From a checkpoint of a small transformer trained on Wikipedia.
Architecture: RMSNorm before each block, capped logits.
Training: 271M tokens, 4130 steps.
Each number is 128 + 32 x the weight over its row's rms, rounded and kept within 0 to 255. Layers, rows and columns count from 0. Numbers have three digits each. The size before them is the row's rms in percent of the matrix's.

# layer 8 attention value, 256x256, rms 0.0632, rows 91-116, columns 128-255
094:141073077211139126135078113088185103138135118085093151177105136102119211139124086159136172111151078081127129108119114141057079074172068184124129161107134129127116114105144129094085090123144122124124121102099094100090134139111175166137109095118124162104132186136105140133111130136156081120165154081120158074105151161210122141163132171126017106119123152130165097128168141170104148109120
105:104140113147126093166154098156102158128118115134091068075148079121142214113082175107144106128063210114091096130154144168052075103088100142102136128194137137175097193123148180166075130191121157165141126093181166196102193161091074124092147116147130158139077125157068102164123125154114134063118111182103098186131126141131123130147156137117085145143134123092122137120110065159121086144133
095:176172139169133088110066086086163125127196126119141150110124144149096127118138131114105094145148106099081114140139104119095120124137159163069190099106103157087149089101053135065108085076166147074082127091122109128143116120160150145131149132134146050173135186199123168142109130147200151104125104104118150222149166136097159157161119073178116096144119186133146142121103132111176154065160
098:132091168148109141125126095086075134107104145133079129137099145097100144157138152163131179150100139095138130146065151128165142108104155174166148077135172071107117227096092134084111134135154166132111120137172091129148060132096142144103126136127085131154108137114152095160139127120110134105081139091124169145145106105189031163072151127159077126143065109148127152123137112152112146118158
099:138184145109131146144099171165104116158084082129095103164127088051155145129128093117098159106119165164160173165162146093137142134105062135118079201090144138148143172094121103115097119145099133130103120208154147091155177174103126103124185079098132135124154075127179126151134122113088099154152184156142123127072149065157128132164122213118146122184092110164169119158119168132129094175119
095:101106116123123202105134100120138087114147086134126141093076155139133099066072225156163090161136156157136131137127170090108109110157170093168148126143115107099130088079152146094109123076180113118103131134045155143079085082124137096118142164136130146094103155104142130080106131143156142192133077144166148175142091152174116128128143081096163112071161179101109111112175164158101184148091
099:111104092120110175123145144153157088145191117105141157160139090144198149144075160148143108108149120138117147144121142095150056124094126118154112166097128086122134092164165128155138135128090104130100124127105094037162151125111143133156089085138123117126103139114130109158113129123137141178089088084129127140128153202105090145161131153142122203136175115150134177119150121108131138160123
095:162128131132122096172138162146092093100137150067125074134143200108118155105126095148105125162070159115133137129142090185102158098054102159094143145130122093120096151124183148191128093144067142145122137120130176173061148137054067125081141089127145116156130121170111140164140133147149105073170084068107124135095160186178055157143202088114108079125130149161143159137136103118102195113082
100:132149137130114120140089132110140151082131150162070128133122140154095113123039143150172135101182143097123154163074156124184127079118146181112120141179151107138118130069231142098095122155139142108141132192121154190112152084117132115132143114088090131124118123119145141143107129173163113114117176121146132155117164118142114156080160109160092136115065185124048151070163178138100182144085
099:058177184116075179173108107128119129113141125159127108123153190102164105136139121116141122087136116156091084063121124107096164116113094114092159063076134137146142116124082066149106090106199115141107125190105125160121125133096147113151102164095187092141163109132204134093085129139210119188151134107178087157103105067105152182130129134154142106116107156184113083136189138124102138046133
100:127107075158128121161199144117118130143112128066138111105188138185113127113127104127146139127080104120108098155152058165097138180122150094142154086102124071115097091102119106099146193126115126146113132111189129080121179173151112194107116115128138132145070183101142135093141126117133154105065081140094100089086132139097158110142125129134036140148187123136119157207131114125167131113155
094:143114131119110094120100090115133091063144191169076148149109150108095152034147127094150092124154107151101123096120142179096051084147167130071186099168117131101085127148106123145128146200109157127131137094166134139126148141106061085044173188128107089127078155141122078151144134144113135122120127111088138100153117100106162134082165108147135107102124109098161059133079101119102148088108
101:094121163145135167106087081093196093121096100166069156141127141125156156104121148151113138106108113128144109078088194189109097121139117122162104147211127194137112101112126147169147132165103078140129110143133139160131088153075152077188157087155119131095161180120126118112116116135086134093069209130125158107112101116108093124096128111150119136126135126081148156090163068144142125176112
095:090156125111168130108131123137204122131126163135191164096140111147123113098100124146141101164117102186146103107125091113129136181112163150128142125162103139111086121124139178155151135168132024136083130044133145088148139161116069127145154102093105090099133157092113141090145125149161080140108104113136122020143154172087118091133098135125117152017157117143138096094144128098080155093150
102:095091113077088127132170146117149082178127124116089130163101063081140134213129108176105110136176114149119115095074158073192069082109165173131127139089178131121163111080143118073183152097128102079143121104131150079164118134128152165177111176166081126119118123120166161182122129111063144175067153175154108119134137130128115170080159086166142103134139181087101139103128144243145129140111
107:090092145164155160106119163081180077117107143137077107146119142093119126110107113168149138087096138169123170019087092117094164084112146115165159116138136104160190149110143116117049161142030113141152122159122108175150144153155144126139114156130095181128033122136100149127115120101083127134087144109119033091109154134143124086150106176141060148173076154160155138194158082159092106154183
104:095131148171176150128130104129150154112191100088153100157087149114083140151152137124103137131189162095126122115128073116152128131077088211130150109100109176155202147211161125152152143113186194122146119151152121140104104029092061170147147103124101166201113124113103139153180122107152149111115106100157125135096178111151106177156213138117046076067117161143156106138111133134101092101112
103:150155098136144124146143117134193068143167129060188124123121129059095104152116166123193121154143156083088149129081116130131118113135139117126111117206150163128123154152148095154125137118120121157107124133051145183091139133146159132110174099142120088146056096179112137120108125111089082151083160045108077148137101150172114139154070119133147107119111137171088140113103132156105150118115
095:086127084043099120122071056116132139138119147133151161108164099149097138125124097133119144133134096146135166126138112128165113105153140162104086106095175164117105105110114098121231120112131102102099118126168135134146131092145151094150169163161130090105125101128162134033096120104103151148083092088096145079112103150107121188077100071195245130116166104076069110066103146164114169084091
092:119139106082137143134164102127144115148137050156171137104115082072129135142156128100066125107201114126103102130108145139207174197131110106095097133102159174109125096131110134077214141129118101135113127147139115097159074148132082173222094123150122114131140112103171104125135128095135162194122178098141135168154086127094170134065177128076116116121165180088180118182130126152119100134170
102:115153115144163096129061120127074152129148118082103123118111135097094045096099156186120160078095142117137133158126128194144128163124148146120135172123133163110000119127164098182154119128108149128118116070169138132147112159103123123141139185121130149120097125127110078179180120131133138096139147149119157059096079072106175157106103127116091103172098114134202095166125142099105124100125
099:115105120193119174183125113078090128136122111123122054104142163090100149117183136133138129099094179092105118123155133162111113121108100137151116150162134114117093083091133136198129102158081143093135129148072123231002141142171126138204116153181165195139186169156161199093077128134149099114158134071160160170130117185149070114173155136121103091114187184109118159094176142130115128126116
092:105104097193166138115155165115139186172184092157139079166099134104115091105200142146115151070175131069150128161137079130177107166125057151170061168091093140149179136186172085109140108148130196132132110099092096160111126107129182149195088055140163165165160083089124102105122121145108140144119176129153164120107133135154138140160177160096117146101110127129126098129148161133127082173135
095:150120069107069154156150113161100131162122108100162139126212146158165160189137134093085150173165137175121152215118164112175158191081149167121105121130157134124135148094133156158115137131132144120111135071152135050107129142120060145047119121065080097138164150154132164105134131089154123153136150133062111160141134083143050127128155112164160131141090116123139201116161155144148152111069
096:098174131158134107179127170147174168140185134160167124111092107120088180101077112166158173087124161142185137107166098106093133109142137120096128138079145130133192146101110099198111111124087118130157127164083117170170141195112126104081101152156178106114127139049095087178125129137119103168154141124119115164174151123112155083163118158080097147083143129134087084147120045161126120153156
093:127133189094121146069139081083071127097132106118088114134092131092163058093118103127058107127130137216158150176113162146080128128173116086122138133142116149073167058104096112148104168106111097103137116130085153147171110086188158065167180128134079113097167175124120125118095118157087122162108158142176096111077137087139074097161147093108136152174123140147152105138131120155179099143144
# layer 8 attention output (transposed), 256x256, rms 0.0623, rows 91-115, columns 128-255
097:159082111106099217090150120168116102108087142183177151093145170110106178102102119100188139100138118081133141122119112138141148078103118174071101116158134113139178099148118149086090085112076096106142132121121116132125130132131127134138077115054116117179118131150125151112100151172135080129076079159155193123158067191110109122128197225172145124115107134114140129119104172118089152160176
104:159110148117146149125047112000102139100085141106086096148139134184169085135156167147092123155132110108027127178056115072156149112163114143135127112182152203131164108162079083124139124149093128172148124154135115120065117160127130156081100083110149119115126103117147154064164126129057121122104171131113124073126174142146091140095144106128114134139144161149094082107077138196141143127067
096:113097096132129116042094105135110146102154141134125159158112160097138148122141096156133127097173133118174113109208079098202132061056134189096148110114110176116105100099195094107150114156106125133106137124146185125184131097097143116103095102149149129151154131130121117112141168175167083132112160103153133159086118140114108103142141183151140184093145116167118107146150181143133183083098
103:131170178116178155127051188114109057124075132159138151104142105151134170097133173208155189141151131143136130142145142169097145083174128114156133146087096138133126115112122125124098132135123084137146049068137140111139243097166166123109132076127116077114113140095087140149077207122105096110121095100158165107077103130093144138103137101140097148088121171098123108111101137232053109087110
100:153144161172156192172111138184124146201111160166106092097113105136046142126122133135091148152118182130118133165092176239077142064132092134146105232156140109160158107132090177112122143150091116053145171164123108123099165132179104137155092181083169163097144157105128152184110050068058143116138115079112103152150155122150111132166144054102176113150140175087127147145087112157134097113125
097:116124066110090120098135130121163135125106124135096182168073121110149133117156165148139136107121152100165159109164106163173104237141153099164176125135101088122088131141145149151137085063145178195127147081089188132144095135102091101117119141127071171123099072127102120160143112097177173127113154159142131182104060163081151155134161157102091146113132090123094105135136086089146129156179
102:045167091146111111126105140152065149145140175100149166123126078088065156175161142157103099085122107140109172097150165141151082151117133119113074139154175076101166105155126169130098127101111138164157138065136101082075189172107222115132124106127156133148142118079146121103137050060114099081076183145146126167178098189104109097165150097121071171175145123114127121187137170116133155109133
096:111127179152090088116124102061046121074107095084112072158154059133151139130120128184131088123137096132119149098144101083181126109114140156105098094160189124123136116172094121112114095172139136148122194172132114170153126158140145101134092021143133140136109065160130136120144000172207125145115118117125115105121139141123143113145158082131152108057163110111095124148101147117106128120115
102:121139077115135152063082108104151173160130143207093117121133101139102116134136138189105121117128103102140180100148136122138153159181138169094202104131104101179105159134150117157199096077112103162152113137131112173135094125189118097117085123110042107153099128164046083134099177109148129185139161172132114117144080158087196128123152128135141148090144110129091097143126183116103112127150
102:123126147147147150099128111165155129115115114154087074100114142112160076140121113138091108106136184118167094116158185137088097104144119164161132062118112119071116088123175146176191137153130174087025187103148161108119091073138110125110146185102146132095136091158126116080147074144141154109165162138093093161078165143106167121116089086143154115141139078069122144119134059055097149106168
102:218101139159134110122229118139073133083153120032169136122098155186120119117096110117073161136167070073177133139134095144143119158162093095100131090109133149123122101090133116134123121132121125120103208090176107055104147165142173103080127131105162119189119132107133140071113083130126139098100086167166132068116110080123125075109069119127085099117103135171166168100107089165149127132095
099:105148143141148120165112096108163080097131105089178147170100099150101092152116129133166118153133080080126140143130133048156140117161132120094141080085121139193128117155198041124128161132143094158092131158204151178119080123102120152074164116123146110178135174088160070107152194114117137178164118160142101100156114078118146132105147128109102183064176167128162123092144145145155195147114
102:173158115122125191140109213133150097182137129169106168136136132143097116100098140163113144119092090148072104121125179084147108084191120099189143165153133185086151101147133107168145132164129094123107043175104137120140077081155105105088099122096115117079102155151113190084132169079080123078092066151130126110119194112155193148125137124070102134112076122094154096121147091099164103160122
095:067146132108114075135181132081175160121174141167125091147144149096130087121127090119119115173136101162099167106063090109121084152124081182098116168091100141071145110162174108160118127105138140171152094121130135125130064119095144134100087158134113176122164165118148060090159123087121102114090117162182137098186085095144106157109140139125076142157109105158146189203169155128178182204139
103:103111152107120120099101123131112060181118148177121158156155127129097163182107143119130161113136136102128116126141122188150109217140121162136140129077132064088178124119065166127136099088129112163104019096126126120112178121104160144117082119123117101044131157138138090189144170129142082156129084133133152127108086137151128138165111140147102197158124150135162152165163095120075117110151
100:182149149111150167166144192077098102125111133090118076110106122141117142127114142166125091134093135102200112158152131175123149164152119139170153161156111164178132129094082128161139133097079098113142043084112088119090152134157146131109069148111118112133103157148072121165110240102084111099116089123137157072123114154148140082099099119134087142096098124104138129106179094074093081101153
104:131077168097115130066081125092162112082122167114104100138077110101136092168160127086191150120139166165142154129168125135152112108138133209092105124159116138055087133141116146116147043137157120114103072031110114178115157126153133064146112125176124091093074163158155115168122080146108080121118099082156095148062117145136099113100137095117143117115094133089106140155128140094125097103107
102:084173117150106135132149165113146102125140131140160142157116130146136154152168146165123125064149152134128129084104084088088183175132090146103124232158127139120119117114146058114197143087142110139103106148072141181154140141148149115098104134139118173147087153149134097110120143175164031126150149120128102119137151153141086077129158175125070194067147099145098131066122099157102095149137
097:108114137145103054116137150162164130191154156137086160127088148101105125174101110137108177125108083115148170121101112051078130113172142130083086160089151115142106130125162137160189137204168142170079183166120157106138138124092119145083125111101100114154134140163185120116160122155158113127140057158109110131115161051159133154121088134102108166080156125108163136101158099130137169121127
094:154133152112141186122077199151167111136168142127182138107138155132150134131150138097175134151102153141104131096108177127156155115107112139122130115087088113078119100087107170109175158126136106077087116103117143166152128134136088123139123127160137152126134205143139175084139098126119141075131093084138087153058127100193115131116123146128162124138120128116214139127144116038090093122144
105:176113142141104127101126087155147097094084132132168077044137149129150115088132087142208088154150112104110145116082133124142122093107125125055100125180178113127143166139165116076125126092115122142101056165169185115171104139110152136095155137113120170065093093145160137158128165148073144113101068105070134119131232034209108103144099058150135153133110098139153095155095143205156131165113
100:155082166122099132076124126099075123146124134149099113143178123128151133117125144106084143126126099127129099111101158111133136091140158119171152086154114153095090125113120157135182076130099101155135202136101135156123049131106111078118121146097076093122104063184098189102121056122090167137072119128105139159075147169104156070131184122119167116119111077111101074079117147044154093131152
097:112076149102078139131131105157162141155123140190226141111140158107120120103139138068139137095133140140120142148149126164077091119072162091146093107150142142082085147130083212080128080097129131104153107124106109137120097147138104095182135179138130098124079107139143206116121091117061103120130097055101153159090149130151092109161150158141160120185096115091131102128086141103105064129181
094:114111077159130122153077145134095141149092159113158136167113127153066151123231134107058146099140112163091115133089090157101155096145073184105142132124147088111138113156129062084118154144147100101132222105122101121127152128136113136093146070135122156145161163139174117114106085061142115163116139202118103131077113149129119129134156120148141119142145212161145173101108151186151181089101
095:160084114089079184132118165066110176155140096165085058149159162098190127165122156102104049104088130087147133141068137148157120161090159134110045071173142161168162157168107154087179129130095174103136124170115102125127106142127118155142160131107139145227079168143153132070182128075130139129130140140101121121151167112116120131168111084153147123162176076117121105087145144082173148154133